{"n_head": 8, "n_kv_head": 8, "norm": "layernorm", "qk_norm": false, "attn_scale": 0.177, "bias": "all", "tie_embeddings": true, "init_std_down": 0.00486, "lr_head": 0.00561, "warmup_steps": 200, "batch_tokens": 32768, "doc_mask": true, "z_loss": 0.0001}
Each number is 50 + 15 x the weight over its row's rms, rounded and kept within 0 to 99. Layers, rows and columns count from 0. The size before them is the row's rms in percent of the matrix's.

# up: layer 5 MLP up, 1024x256, rms 0.0704, rows 630-682, columns 0-63
# down: layer 5 MLP down (transposed), 1024x256, rms 0.0723, rows 630-681, columns 0-63
up630 097:56 34 74 43 47 30 51 45 62 36 58 65 77 56 81 49 40 63 57 60 46 36 23 50 50 40 42 61 55 22 57 76 37 65 61 51 39 72 49 75 79 56 33 55 40 51 41 73 44 69 35 64 61 36 47 91 54 47 53 50 61 39 19 49
down630 095:53 41 60 74 56 43 36 28 60 55 50 55 38 45 70 63 58 50 55 43 57 45 72 53 65 41 11 31 43 81 52 41 60 08 35 72 30 48 73 45 23 57 60 62 21 45 63 60 56 42 54 42 59 61 58 51 45 55 35 30 51 32 69 50
up631 087:50 35 45 74 19 32 60 60 41 53 25 48 41 63 53 45 37 36 53 24 71 31 49 43 64 48 51 47 39 69 68 49 33 64 52 70 55 50 74 43 31 50 54 36 67 75 41 60 52 54 50 52 36 70 33 80 45 28 75 71 26 53 69 33
down631 091:80 63 35 18 40 75 40 47 32 54 70 36 62 62 38 81 55 34 37 79 26 25 75 51 35 45 62 66 68 84 45 45 40 45 36 55 44 34 45 42 44 23 52 46 28 45 62 47 20 46 43 51 54 39 68 37 59 54 56 25 68 65 55 72
up632 102:24 12 59 50 60 40 39 52 64 41 44 60 57 64 56 63 33 43 37 24 58 33 52 36 42 43 48 47 47 41 61 63 57 45 59 78 33 28 56 13 54 34 26 53 66 36 59 50 55 05 67 43 17 69 48 53 61 73 53 54 21 49 65 40
down632 091:51 63 66 40 29 69 43 68 48 31 48 76 37 72 74 51 18 59 41 42 59 41 56 66 71 60 45 56 32 46 68 54 56 67 39 30 39 53 63 37 35 61 53 37 37 14 51 46 39 48 46 48 43 32 46 38 49 62 27 41 65 41 59 52
up633 094:43 29 54 73 50 64 57 40 50 31 65 76 42 55 68 62 49 69 43 37 99 46 61 47 73 54 37 53 57 53 51 43 30 42 38 32 63 47 61 37 52 57 54 55 81 68 36 52 32 44 58 26 40 36 42 47 65 49 58 56 55 36 38 52
down633 102:52 55 02 60 54 60 53 26 58 38 48 58 31 99 54 62 74 52 35 38 37 49 37 30 65 47 40 68 58 15 61 42 75 30 51 57 61 65 63 48 27 65 55 53 61 40 56 54 41 56 42 69 58 32 52 45 46 53 68 53 40 70 42 53
up634 093:79 53 69 58 64 47 38 64 44 49 28 64 49 46 64 45 38 59 43 32 32 74 22 51 57 56 66 08 58 41 35 35 61 61 41 34 40 67 31 61 85 29 33 64 43 20 63 44 39 40 63 52 65 29 43 53 30 42 03 50 52 48 51 34
down634 091:41 63 46 54 38 43 51 41 62 70 57 42 45 41 60 42 41 31 99 61 41 25 48 47 55 44 46 72 62 72 75 46 64 47 35 75 31 49 50 42 33 55 51 44 59 48 39 70 56 62 32 44 50 60 71 67 27 66 65 52 76 78 30 43
up635 095:59 68 29 80 63 61 50 58 78 31 69 51 36 49 40 42 44 42 30 39 51 28 62 74 76 40 50 73 50 50 69 27 61 58 59 51 51 38 34 63 62 54 54 61 52 49 45 52 82 22 65 50 22 36 54 40 53 58 43 35 49 34 51 49
down635 097:51 81 59 42 41 52 74 30 63 57 60 18 39 44 70 61 70 45 47 48 38 63 50 70 66 64 36 70 93 64 58 49 45 40 64 30 30 62 36 34 81 47 71 37 32 52 57 90 42 56 42 73 50 27 41 88 56 42 44 62 32 41 36 63
up636 082:47 51 69 65 32 68 76 60 86 58 61 54 66 35 55 49 66 69 44 47 59 60 32 39 24 59 59 31 37 99 68 44 53 52 58 56 44 87 51 69 36 47 53 67 60 54 46 70 80 54 44 47 23 65 34 45 55 49 22 46 59 62 70 46
down636 087:20 50 61 34 53 73 82 52 59 39 33 70 55 59 41 46 64 56 52 47 47 51 56 34 29 36 60 78 44 29 18 28 45 57 47 38 48 61 84 66 47 39 65 35 39 51 71 78 55 28 69 55 43 39 66 68 37 30 75 55 73 54 52 47
up637 106:35 62 34 38 50 37 82 49 70 40 70 29 72 36 64 44 45 72 45 31 35 50 27 36 56 41 50 59 46 65 45 57 67 76 61 66 32 42 39 86 69 61 55 55 41 53 48 33 52 49 79 71 80 53 27 74 65 09 69 39 41 41 47 64
down637 112:63 46 56 51 53 67 27 48 48 67 48 61 53 43 38 45 30 46 59 36 22 31 45 40 52 54 58 42 35 50 39 54 49 33 54 69 51 30 55 49 41 25 23 47 35 58 65 52 45 51 19 45 51 67 75 33 42 24 77 34 68 39 45 47
up638 098:49 56 41 39 81 52 47 39 60 42 62 62 48 47 50 46 91 82 43 77 37 50 44 25 21 78 62 14 37 47 50 35 60 74 43 63 33 53 58 74 23 58 67 74 38 40 47 60 45 57 39 60 21 36 48 46 39 58 64 58 48 36 61 53
down638 095:49 34 60 66 46 48 55 40 41 64 45 24 39 33 30 51 15 58 50 51 56 19 52 11 55 36 63 32 30 68 46 55 54 31 54 47 66 66 46 36 57 55 67 20 64 68 85 40 44 43 56 35 68 54 52 53 49 82 28 39 73 66 53 30
up639 098:67 37 53 55 45 62 27 61 65 35 59 42 54 49 55 39 66 52 42 58 53 61 45 60 45 64 58 55 40 43 52 22 35 53 55 74 60 61 33 57 26 38 59 45 44 53 45 39 81 74 72 49 65 45 80 51 72 35 54 27 73 78 19 46
down639 104:60 55 57 43 52 35 70 20 36 41 57 45 45 55 52 71 48 49 63 45 54 67 31 47 53 41 87 34 62 47 57 72 44 35 72 53 53 52 34 65 45 36 40 35 65 55 47 39 34 48 45 57 62 55 48 81 53 87 87 30 61 54 55 82
up640 088:42 61 60 65 51 37 49 41 62 55 23 44 56 53 75 58 62 54 39 63 48 62 49 31 54 51 54 33 58 29 62 16 72 67 32 28 51 69 51 70 47 72 36 28 45 50 42 63 53 49 53 49 80 42 75 75 48 52 41 65 51 22 60 35
down640 092:44 49 48 39 57 51 35 61 37 49 67 30 48 36 50 40 30 21 71 66 43 49 59 34 52 59 41 49 33 71 31 89 37 34 53 43 49 36 59 46 66 36 53 50 33 58 67 45 45 56 36 53 44 42 24 46 68 87 54 52 35 57 38 28
up641 088:47 51 61 38 58 67 28 48 47 54 47 55 67 21 41 40 46 82 24 52 65 52 41 28 59 42 65 39 52 69 39 55 45 52 45 27 46 45 75 40 47 45 60 50 46 55 54 45 40 27 63 37 75 14 31 53 73 71 52 64 78 46 61 42
down641 096:62 50 45 26 29 76 71 66 54 33 61 61 44 15 18 55 59 36 16 67 49 58 47 79 50 69 61 48 34 41 41 64 40 46 80 43 68 32 38 27 69 53 46 54 26 42 47 75 44 74 53 26 59 58 25 47 61 26 48 41 57 52 36 33
up642 126:53 77 69 55 88 47 27 49 61 54 64 40 54 63 65 59 57 65 45 59 63 50 27 47 52 54 88 60 59 37 66 53 61 54 48 69 54 40 42 47 31 37 61 56 57 45 37 52 64 57 44 69 25 63 65 31 62 72 57 50 27 53 66 61
down642 106:43 76 34 40 76 52 52 36 46 57 54 27 58 83 50 32 20 45 46 51 54 71 72 39 74 80 48 39 51 49 45 33 45 41 45 45 66 65 63 52 59 43 55 66 55 69 46 32 70 32 24 80 30 20 49 41 50 72 67 50 80 25 50 23
up643 105:47 40 45 53 63 45 44 76 31 19 64 72 30 57 67 43 20 69 58 74 49 63 17 73 61 30 59 56 56 66 31 46 63 66 52 61 36 17 47 62 51 17 38 47 65 45 44 45 36 50 46 49 55 37 57 60 45 65 54 60 36 29 49 72
down643 111:47 50 30 48 45 25 67 40 49 58 66 57 50 72 85 64 42 29 71 97 56 50 58 71 41 54 30 54 28 64 65 71 67 46 40 64 59 69 35 58 30 20 40 80 53 58 20 63 69 55 91 40 60 53 54 54 38 41 43 56 53 58 62 47
up644 119:66 67 53 46 47 17 43 18 50 72 72 63 45 31 47 43 53 63 27 69 41 40 34 23 71 48 55 29 61 50 54 81 58 52 82 68 55 63 49 42 42 11 38 64 33 56 44 49 81 35 63 21 48 61 41 26 60 46 41 47 66 36 52 34
down644 114:64 67 54 45 40 29 38 55 39 36 44 38 74 51 56 42 64 55 53 43 54 37 20 46 49 31 46 41 55 46 51 50 53 32 44 58 51 41 37 65 40 51 36 21 49 35 38 57 24 62 57 42 08 66 62 49 51 36 49 12 35 42 72 42
up645 098:47 55 30 36 62 32 34 46 47 47 45 46 58 59 37 33 24 54 45 67 63 42 45 65 85 37 60 51 43 52 67 65 53 57 56 49 69 60 42 57 41 55 31 54 54 53 38 74 49 49 43 53 23 32 62 55 38 65 60 52 82 50 61 35
down645 092:52 60 68 46 79 50 55 43 37 54 52 68 44 56 24 61 77 76 15 54 68 53 30 49 35 48 57 24 67 65 42 40 65 48 38 66 60 41 31 56 37 50 81 47 50 35 46 58 51 42 36 28 36 60 49 44 51 45 23 46 40 51 38 66
up646 101:24 26 41 54 55 65 53 46 28 47 49 73 43 40 51 58 41 39 41 49 52 74 14 59 38 42 62 55 40 35 51 73 61 33 48 34 61 73 61 51 45 70 36 37 49 75 64 57 43 35 51 45 49 55 63 53 56 33 65 50 56 50 58 29
down646 095:40 59 67 41 68 59 52 61 75 35 34 49 48 39 59 53 99 86 66 38 51 55 52 21 51 58 44 46 85 48 30 59 54 20 54 85 54 58 49 30 84 29 67 86 43 54 44 60 44 63 65 37 53 59 52 90 63 32 60 61 71 54 63 65
up647 097:59 70 49 74 42 43 45 38 18 19 43 42 45 35 35 57 65 46 39 55 41 46 41 53 83 49 42 68 57 53 48 46 50 50 63 67 58 41 46 72 28 43 63 57 44 29 42 48 51 76 37 33 35 78 54 23 58 46 63 42 54 46 34 48
down647 094:54 33 42 51 50 66 49 55 59 27 45 52 75 38 45 53 21 59 21 58 33 54 47 59 55 57 60 49 55 54 39 28 40 54 29 25 69 63 54 55 80 46 89 36 32 92 59 51 46 62 82 41 44 46 82 56 73 46 62 44 40 44 47 39
up648 103:44 67 50 59 60 46 86 45 54 58 73 58 35 33 67 40 28 65 67 00 51 60 47 38 42 54 85 50 46 50 31 55 43 47 71 62 47 39 29 49 80 42 60 27 67 68 83 31 51 39 61 57 53 61 43 64 38 47 49 50 62 72 41 58
down648 105:50 62 66 57 45 47 66 16 60 69 51 39 54 50 54 62 41 53 54 41 38 48 46 51 40 70 42 49 75 43 77 28 11 57 52 47 15 37 72 56 34 36 45 51 38 78 38 33 25 30 70 44 35 25 54 47 44 44 46 69 48 41 67 29
up649 118:48 55 33 79 44 52 64 35 47 43 59 65 59 53 16 36 18 79 36 58 36 34 48 63 60 59 60 59 42 61 54 25 50 62 59 51 39 28 45 56 24 47 24 47 51 49 47 67 60 47 54 37 50 23 51 76 48 45 55 22 35 59 37 82
down649 110:28 46 31 65 53 17 37 66 54 54 52 56 63 31 43 32 39 45 44 64 68 73 45 38 67 56 71 47 67 37 56 48 73 49 55 53 45 20 62 58 15 49 34 49 20 66 60 65 44 71 71 44 41 56 54 56 52 61 49 22 24 60 50 29
up650 112:60 65 28 47 58 49 62 40 54 47 64 91 63 51 62 48 77 76 41 75 79 55 23 43 49 71 24 36 28 77 63 59 26 64 58 43 55 68 29 76 49 50 78 46 52 37 61 30 19 77 67 55 51 48 44 44 44 41 48 67 52 23 53 23
down650 104:18 42 39 41 52 37 51 53 48 65 55 48 50 37 50 47 35 33 64 58 52 38 63 43 62 37 42 44 21 42 46 21 70 55 68 62 38 62 43 55 58 32 33 47 52 35 40 34 31 48 50 52 72 31 60 62 96 72 50 74 77 21 49 42
up651 105:32 73 56 67 68 71 49 47 49 50 50 48 22 60 34 81 54 36 09 49 35 49 48 41 09 26 51 42 50 39 44 61 73 37 60 48 52 51 52 48 57 69 50 40 55 64 39 71 50 39 61 81 35 56 30 74 48 56 70 49 40 51 50 50
down651 104:43 55 56 50 54 33 49 79 56 32 69 57 43 25 28 31 45 11 93 54 54 72 15 45 61 39 48 59 51 74 50 64 21 45 64 66 21 32 31 80 65 66 58 55 26 73 77 52 73 24 58 59 55 42 48 24 47 69 78 49 61 59 42 66
up652 111:37 57 65 76 41 69 43 64 43 61 51 50 58 39 60 24 34 55 30 46 38 56 30 55 42 54 68 53 29 26 70 39 41 77 49 69 46 58 72 57 43 61 45 59 66 35 53 52 48 39 46 46 66 17 47 49 38 77 49 56 49 58 89 61
down652 109:59 48 36 55 73 64 38 55 50 32 49 53 43 39 73 29 25 53 52 38 49 66 37 43 42 46 49 57 65 47 66 56 29 57 66 53 78 62 29 72 54 86 66 52 83 91 66 48 40 40 47 92 28 25 53 42 52 79 62 30 72 43 55 36
up653 105:65 57 63 51 52 75 28 29 61 61 33 62 73 61 69 71 30 64 64 63 63 60 48 71 22 49 59 63 40 41 74 34 17 52 42 52 35 56 89 60 40 60 65 34 73 74 38 47 75 37 67 57 52 51 50 22 39 66 53 47 48 37 53 52
down653 096:49 50 71 28 73 36 57 61 63 28 47 44 59 47 58 57 33 62 37 32 82 18 79 35 63 42 51 59 62 41 58 56 53 28 48 51 48 39 53 64 32 54 38 15 46 33 41 52 39 67 74 37 51 75 45 54 61 56 52 44 54 58 57 48
up654 094:30 37 54 35 70 23 56 39 65 59 47 42 31 67 58 19 46 36 50 53 51 45 41 39 50 75 06 55 35 54 58 67 53 46 29 50 48 73 27 55 54 43 82 47 19 61 42 66 42 68 59 59 12 48 54 65 60 40 60 58 62 57 53 60
down654 100:23 43 56 57 74 44 71 41 39 88 54 45 51 51 61 29 44 75 74 56 57 79 75 46 52 09 32 66 57 58 47 68 78 72 58 69 34 42 48 45 65 16 57 47 41 31 57 51 39 48 40 87 59 20 25 53 54 29 53 37 60 50 49 66
up655 124:55 40 57 70 65 42 35 52 33 46 92 47 69 40 63 73 28 70 62 69 23 49 72 48 71 39 72 43 21 59 63 84 69 59 60 29 32 59 46 44 56 40 63 42 38 39 51 20 45 55 49 41 59 41 65 64 56 32 73 74 60 24 50 45
down655 119:69 53 49 31 62 56 55 47 68 31 61 35 34 67 20 71 67 40 36 44 57 53 63 72 61 75 46 69 61 40 50 33 58 54 38 41 49 53 52 29 75 42 46 58 76 50 40 45 65 58 48 37 61 47 62 49 50 24 53 58 36 68 62 39
up656 099:52 51 62 63 22 38 35 48 73 18 64 55 34 29 48 54 48 70 34 71 72 56 26 45 40 34 55 60 31 45 37 57 45 53 54 54 61 59 45 78 49 47 36 56 40 64 40 56 77 60 52 40 72 52 39 22 68 51 42 14 59 45 53 40
down656 102:49 65 42 58 45 34 58 55 36 51 34 59 28 70 42 57 37 70 46 71 35 28 56 58 40 59 21 36 72 48 42 34 30 13 70 23 56 67 51 59 35 10 59 60 53 43 40 28 67 50 35 51 59 53 45 38 56 72 44 84 45 58 77 55
up657 094:41 50 48 45 61 61 61 41 46 31 62 16 73 51 57 49 43 51 47 64 57 61 59 56 84 43 34 34 62 72 54 51 21 38 53 57 26 69 62 50 51 40 59 32 48 57 42 50 45 60 46 42 39 28 66 56 60 49 39 50 20 39 67 51
down657 104:42 23 62 32 19 64 36 41 54 61 64 63 54 35 56 52 49 49 33 66 32 55 29 38 54 47 60 43 62 49 69 40 84 50 40 27 65 82 41 27 48 47 31 42 23 34 76 60 26 43 78 50 69 39 58 43 67 60 81 59 51 25 29 57
up658 103:49 85 42 62 26 59 66 51 50 63 75 23 71 66 43 55 32 54 47 51 61 45 59 35 80 64 67 39 65 42 27 36 54 70 49 48 49 48 34 48 80 54 67 45 44 42 42 58 79 49 46 60 43 39 53 56 62 78 43 54 60 57 42 62
down658 099:33 10 63 50 60 47 71 73 45 47 57 57 48 45 59 48 90 49 40 71 67 32 27 42 56 38 61 38 42 53 44 50 64 51 36 35 33 48 55 31 45 27 53 30 40 25 56 54 59 65 46 55 41 50 85 41 75 57 46 32 00 52 69 40
up659 122:62 51 48 56 62 64 43 62 53 25 34 85 64 17 47 61 18 41 68 55 30 52 83 54 33 47 56 50 53 73 55 45 56 44 00 30 32 36 77 67 46 46 35 35 51 72 69 57 62 49 38 50 40 30 35 37 31 50 63 35 27 45 55 58
down659 119:61 51 57 23 38 37 67 68 39 26 67 42 48 51 61 39 70 34 39 45 45 55 65 34 62 65 51 58 53 47 34 35 36 49 44 34 28 40 77 38 36 67 45 53 38 38 50 46 70 13 48 44 44 24 52 37 58 96 33 71 67 31 46 32
up660 100:47 69 37 38 45 54 58 32 35 46 72 45 63 63 55 38 50 40 52 72 57 37 33 61 56 37 61 35 43 27 57 81 30 57 38 38 41 52 68 70 55 74 62 59 40 66 49 19 39 31 69 32 66 28 45 37 56 77 54 54 30 57 39 63
down660 104:61 56 48 50 60 60 53 65 53 36 64 47 45 37 87 35 59 64 44 48 78 66 38 42 46 71 57 54 41 58 50 40 63 39 52 44 62 60 88 52 41 60 33 34 41 38 69 50 68 29 20 70 60 39 60 51 52 64 43 68 36 70 47 39
up661 100:39 52 48 08 48 34 14 38 38 39 52 32 60 45 42 37 46 33 45 64 34 60 42 66 32 73 20 13 26 49 53 58 38 66 47 33 69 60 36 73 54 73 69 47 44 50 45 63 59 28 32 42 21 67 33 77 60 69 48 52 53 67 53 59
down661 102:61 74 41 31 37 48 69 41 38 53 70 13 61 43 32 33 06 42 31 55 63 49 50 45 26 62 63 50 44 63 46 47 31 57 48 57 44 45 19 48 55 47 56 58 52 74 32 62 54 41 74 55 37 71 57 22 76 49 47 31 34 37 51 50
up662 096:67 83 47 49 46 55 56 49 37 50 51 48 30 60 43 52 48 45 47 40 41 67 27 83 56 52 66 27 56 60 72 84 39 52 71 52 34 37 67 33 62 54 80 50 43 39 48 64 37 21 39 59 64 55 34 70 44 64 50 43 67 52 04 50
down662 095:42 64 46 29 23 49 48 24 62 63 62 53 48 38 58 53 26 55 21 36 27 59 57 69 68 60 54 32 31 61 47 33 20 71 69 55 50 65 53 20 66 47 61 60 73 65 55 41 73 51 61 58 51 40 52 46 54 21 23 49 45 56 36 38
up663 104:53 59 46 32 23 40 29 42 48 44 47 73 65 52 42 64 40 35 64 55 41 41 70 46 33 55 71 48 38 43 22 41 54 46 42 57 76 58 29 24 68 61 60 57 63 58 38 61 53 36 63 33 58 34 43 65 36 30 38 55 82 23 48 42
down663 101:31 52 55 58 49 38 46 58 49 59 54 47 55 50 57 64 80 65 43 59 79 70 40 53 49 53 51 33 47 66 60 18 73 56 50 42 18 54 52 64 77 38 55 41 54 66 60 63 36 81 71 61 82 82 43 40 58 58 58 50 51 64 45 52
up664 098:39 32 50 64 54 33 27 35 48 49 33 58 52 47 40 60 65 76 61 50 71 61 55 50 38 68 53 74 47 35 75 72 55 29 59 64 47 31 41 60 46 60 49 71 35 77 52 60 40 49 64 43 43 42 14 56 28 41 46 46 42 34 73 49
down664 095:63 41 57 66 42 72 61 71 46 40 54 26 60 59 61 45 43 64 85 43 42 32 48 36 45 64 40 40 43 59 45 24 31 51 73 47 47 32 61 65 43 50 39 59 66 75 37 64 73 70 52 40 47 45 58 55 66 63 20 55 56 51 67 41
up665 104:31 69 35 15 36 36 48 52 53 43 34 17 32 37 38 44 32 44 58 62 66 26 31 49 56 28 49 51 47 52 26 57 58 10 56 54 52 79 61 40 42 47 43 50 50 61 77 54 55 73 26 56 41 53 42 18 38 53 39 24 62 39 41 47
down665 104:60 42 39 52 52 26 48 55 47 44 41 46 46 42 35 47 86 37 37 86 50 41 42 48 29 53 30 64 63 68 54 37 22 29 86 57 58 55 53 63 34 69 47 47 69 61 49 27 47 41 21 65 49 43 66 37 38 81 39 69 62 86 48 83
up666 104:77 36 50 54 47 64 57 46 42 27 69 62 49 63 49 52 59 64 60 43 37 62 43 67 61 62 56 66 33 38 29 33 32 70 32 34 65 47 44 65 51 55 35 52 56 40 14 56 76 41 34 42 47 57 42 79 27 72 28 30 25 44 32 62
down666 104:45 60 30 47 42 52 42 43 55 59 46 47 38 33 69 50 58 83 61 59 34 28 40 49 54 52 56 61 42 78 19 44 52 75 45 55 84 69 55 43 43 54 63 30 44 38 64 58 54 47 77 14 57 49 18 42 58 64 67 45 65 17 37 53
up667 096:41 41 39 59 46 36 79 44 39 53 36 55 38 43 49 41 40 65 69 56 66 67 44 54 52 59 62 22 55 40 67 58 38 53 41 51 83 70 54 53 22 53 48 67 45 59 57 75 70 65 80 45 47 66 55 71 70 30 58 56 48 35 48 54
down667 093:70 86 74 62 33 38 55 78 64 31 58 57 70 50 08 47 69 81 52 37 62 40 52 44 41 96 41 50 35 33 40 54 50 49 37 49 59 21 50 36 42 66 57 53 44 41 27 49 66 47 37 57 42 72 57 54 53 11 62 58 65 42 50 40
up668 089:50 54 12 47 94 74 36 35 57 28 46 51 52 39 56 34 50 45 56 69 39 66 30 34 54 44 17 41 52 37 79 40 49 35 46 47 37 56 58 40 46 55 39 44 31 56 64 68 44 27 65 69 51 50 42 37 68 53 47 14 32 43 36 52
down668 094:44 43 19 47 30 80 53 57 40 66 72 76 53 66 39 37 65 63 39 40 61 44 71 78 54 30 25 43 86 58 57 38 63 76 19 46 39 53 48 36 38 51 10 51 65 66 75 51 87 42 61 52 39 55 56 69 44 40 39 51 44 80 59 47
up669 097:44 50 18 66 50 35 38 29 31 23 49 29 70 64 85 62 51 54 51 23 65 41 42 34 49 61 74 56 59 44 50 34 39 43 38 61 42 46 30 47 69 61 45 47 26 33 45 57 87 57 62 81 41 55 48 36 51 61 60 49 70 34 42 51
down669 104:16 42 42 69 37 49 45 18 75 61 42 35 54 39 61 38 59 69 33 24 29 68 50 55 48 16 25 23 48 41 68 46 57 51 47 57 71 76 42 36 38 63 53 21 55 63 44 63 39 54 33 48 58 37 56 63 40 54 48 53 39 49 56 31
up670 101:37 66 28 28 58 46 86 64 55 32 60 67 53 38 72 78 37 69 71 62 51 40 55 65 47 56 65 83 50 51 62 10 41 66 53 55 38 45 52 58 30 37 33 63 70 63 31 67 53 73 42 55 49 38 59 79 65 39 82 59 48 35 33 61
down670 105:46 08 52 68 38 36 48 57 38 57 60 33 68 60 64 51 57 70 52 47 51 64 34 55 42 35 63 47 59 36 39 62 65 49 36 67 42 52 73 30 66 60 54 59 54 51 36 26 33 52 56 31 41 54 44 68 53 84 46 55 37 40 48 52
up671 106:50 74 38 53 73 56 49 59 33 56 68 83 53 36 39 25 46 39 46 37 65 54 36 56 73 53 35 53 50 48 33 81 51 29 49 49 58 50 59 44 48 48 70 48 44 45 72 32 50 45 87 36 41 29 46 52 60 46 24 63 46 91 28 48
down671 103:51 60 44 15 83 30 67 39 60 59 34 52 54 33 64 57 37 59 48 40 78 63 63 44 35 60 58 56 52 35 52 48 64 58 96 33 20 44 38 55 44 26 77 19 32 28 67 31 50 54 64 17 69 40 23 43 55 63 69 50 50 47 53 49
up672 092:62 58 59 68 64 38 40 57 99 51 37 50 25 78 37 59 47 32 29 60 50 54 25 52 50 59 52 40 64 67 44 52 54 73 51 53 71 44 57 43 64 58 59 61 62 56 21 52 41 44 44 47 52 46 32 51 51 52 38 60 37 65 44 49
down672 095:32 59 46 49 52 69 34 67 09 83 56 47 42 50 55 34 50 35 46 27 64 36 37 36 69 39 62 77 43 60 55 47 50 56 46 37 68 38 44 77 35 36 33 71 41 47 45 54 53 55 56 29 60 35 27 40 43 58 53 51 68 49 56 43
up673 110:45 43 63 57 93 67 60 42 52 39 69 52 57 74 70 66 55 17 47 63 68 45 81 46 48 39 51 78 66 60 61 30 61 58 52 63 64 43 72 55 66 31 73 58 62 56 39 27 30 62 79 56 14 43 45 54 35 44 66 73 40 63 49 74
down673 113:43 51 32 48 55 25 68 50 43 56 59 42 41 10 26 46 37 21 55 84 55 42 75 48 62 57 40 63 76 41 67 32 71 26 50 63 64 36 65 58 43 45 39 38 57 60 50 40 57 50 60 61 35 76 43 68 43 48 42 86 42 62 69 63
up674 092:64 72 58 51 59 36 43 45 42 70 60 40 37 57 48 40 53 37 32 80 57 54 53 56 50 48 68 37 24 37 24 26 50 45 79 36 60 65 77 50 49 68 44 68 47 58 36 31 62 40 34 71 35 35 38 48 40 30 58 57 57 40 34 35
down674 087:28 55 23 38 33 63 53 72 47 54 32 31 47 73 46 47 41 48 53 35 61 38 68 56 55 46 39 61 64 47 52 45 46 58 48 56 42 58 42 49 70 84 40 68 56 71 44 47 53 28 77 51 33 30 54 42 66 00 26 54 68 53 67 58
up675 102:55 46 68 62 37 56 56 46 27 40 43 30 39 39 50 59 60 60 78 49 32 30 63 48 47 50 33 78 33 66 45 48 47 55 78 47 32 40 56 55 46 28 35 54 63 46 45 27 64 14 59 41 34 62 38 55 28 59 44 56 36 40 65 27
down675 100:32 44 49 29 43 38 23 58 61 59 57 61 47 51 50 59 64 42 52 64 47 63 37 35 23 80 39 40 59 56 62 55 56 62 44 68 47 53 59 53 42 55 58 33 61 38 72 42 60 56 37 37 55 57 21 33 32 56 41 46 38 62 43 40
up676 100:44 61 48 43 48 62 60 69 62 44 55 23 57 33 53 55 49 66 65 50 74 24 41 44 67 64 49 48 28 63 51 43 63 51 44 66 13 33 44 46 47 57 50 64 42 32 44 60 46 64 47 26 58 65 24 23 33 49 43 70 52 61 45 45
down676 092:44 36 50 49 73 55 80 42 50 60 64 57 36 48 26 29 62 60 41 64 59 74 66 65 55 73 27 39 55 41 44 38 46 54 44 62 48 71 47 47 48 52 52 22 43 44 59 52 45 39 33 77 66 53 52 81 63 69 43 52 35 47 31 45
up677 101:63 68 64 42 49 32 29 26 71 35 57 33 44 46 56 51 40 42 52 58 53 35 70 49 45 44 63 38 34 40 51 22 65 28 28 52 21 57 55 79 44 53 74 58 18 67 63 43 51 47 48 35 48 63 37 27 35 47 47 45 51 67 78 36
down677 105:30 59 71 41 17 60 14 47 58 48 54 13 28 53 16 60 47 33 52 42 45 67 59 37 48 38 38 55 64 40 29 75 27 53 28 44 29 46 33 61 47 80 40 45 28 52 55 58 24 59 71 48 51 37 48 40 60 46 32 60 52 50 57 39
up678 114:67 43 79 44 79 53 48 57 22 72 70 64 38 63 33 33 24 29 73 54 66 53 56 55 44 45 61 65 36 38 52 53 69 81 53 42 46 36 60 56 45 43 60 35 67 59 32 63 53 41 48 27 58 27 48 31 49 56 59 38 52 82 61 71
down678 115:49 31 35 46 78 58 49 70 40 54 44 55 53 66 34 45 47 60 52 23 66 53 53 41 42 40 54 73 58 45 62 24 52 37 59 55 33 56 58 42 54 27 42 25 41 41 82 58 46 71 61 44 90 67 20 26 48 76 40 48 27 66 53 76
up679 095:44 33 40 51 78 56 51 54 49 56 47 68 43 19 08 69 20 25 44 57 43 36 40 58 36 17 33 35 47 52 68 64 44 44 41 49 68 39 44 67 39 47 32 77 58 68 05 49 63 62 76 40 40 50 54 58 55 86 80 57 48 45 23 62
down679 104:50 63 45 27 38 39 45 48 26 65 50 48 29 50 52 38 77 54 47 34 57 47 53 49 63 25 39 43 35 49 65 41 30 32 44 61 48 19 21 65 81 55 61 56 52 53 78 53 45 46 36 49 55 62 24 58 29 24 31 45 34 65 34 51
up680 102:66 52 60 75 80 34 42 35 36 14 60 54 58 47 39 78 43 39 43 68 44 73 42 48 44 63 77 57 61 55 55 72 56 75 46 43 42 70 38 48 57 43 61 47 79 77 48 71 67 34 34 72 31 34 41 41 20 56 78 73 70 48 52 59
down680 106:57 49 51 53 69 40 60 27 49 72 57 31 69 23 35 41 53 63 24 61 46 75 57 32 34 54 38 27 43 35 52 43 45 59 28 50 52 60 79 57 25 38 52 40 58 45 67 63 39 19 71 50 53 71 57 28 44 42 25 37 45 49 64 46
up681 093:74 44 32 40 27 47 76 47 38 60 55 19 44 74 36 47 37 45 69 35 56 71 53 74 55 34 34 48 44 26 29 26 59 57 57 39 46 44 34 35 73 62 47 51 35 44 51 54 49 43 54 56 64 37 44 49 44 66 50 51 56 42 36 52
down681 102:62 36 58 46 47 77 67 62 59 60 75 34 65 65 60 42 20 28 68 34 18 64 50 70 55 55 54 57 52 37 85 51 52 43 49 44 56 57 49 53 44 52 31 42 45 46 47 45 36 53 29 69 39 54 45 53 50 74 44 55 46 67 49 67
up682 103:75 74 43 46 68 49 43 44 51 44 76 44 36 68 42 36 65 57 35 74 56 52 64 55 37 43 53 79 24 35 36 54 51 56 43 35 38 43 20 53 49 49 55 54 36 49 48 20 54 39 68 35 72 65 61 49 65 64 46 56 36 28 65 54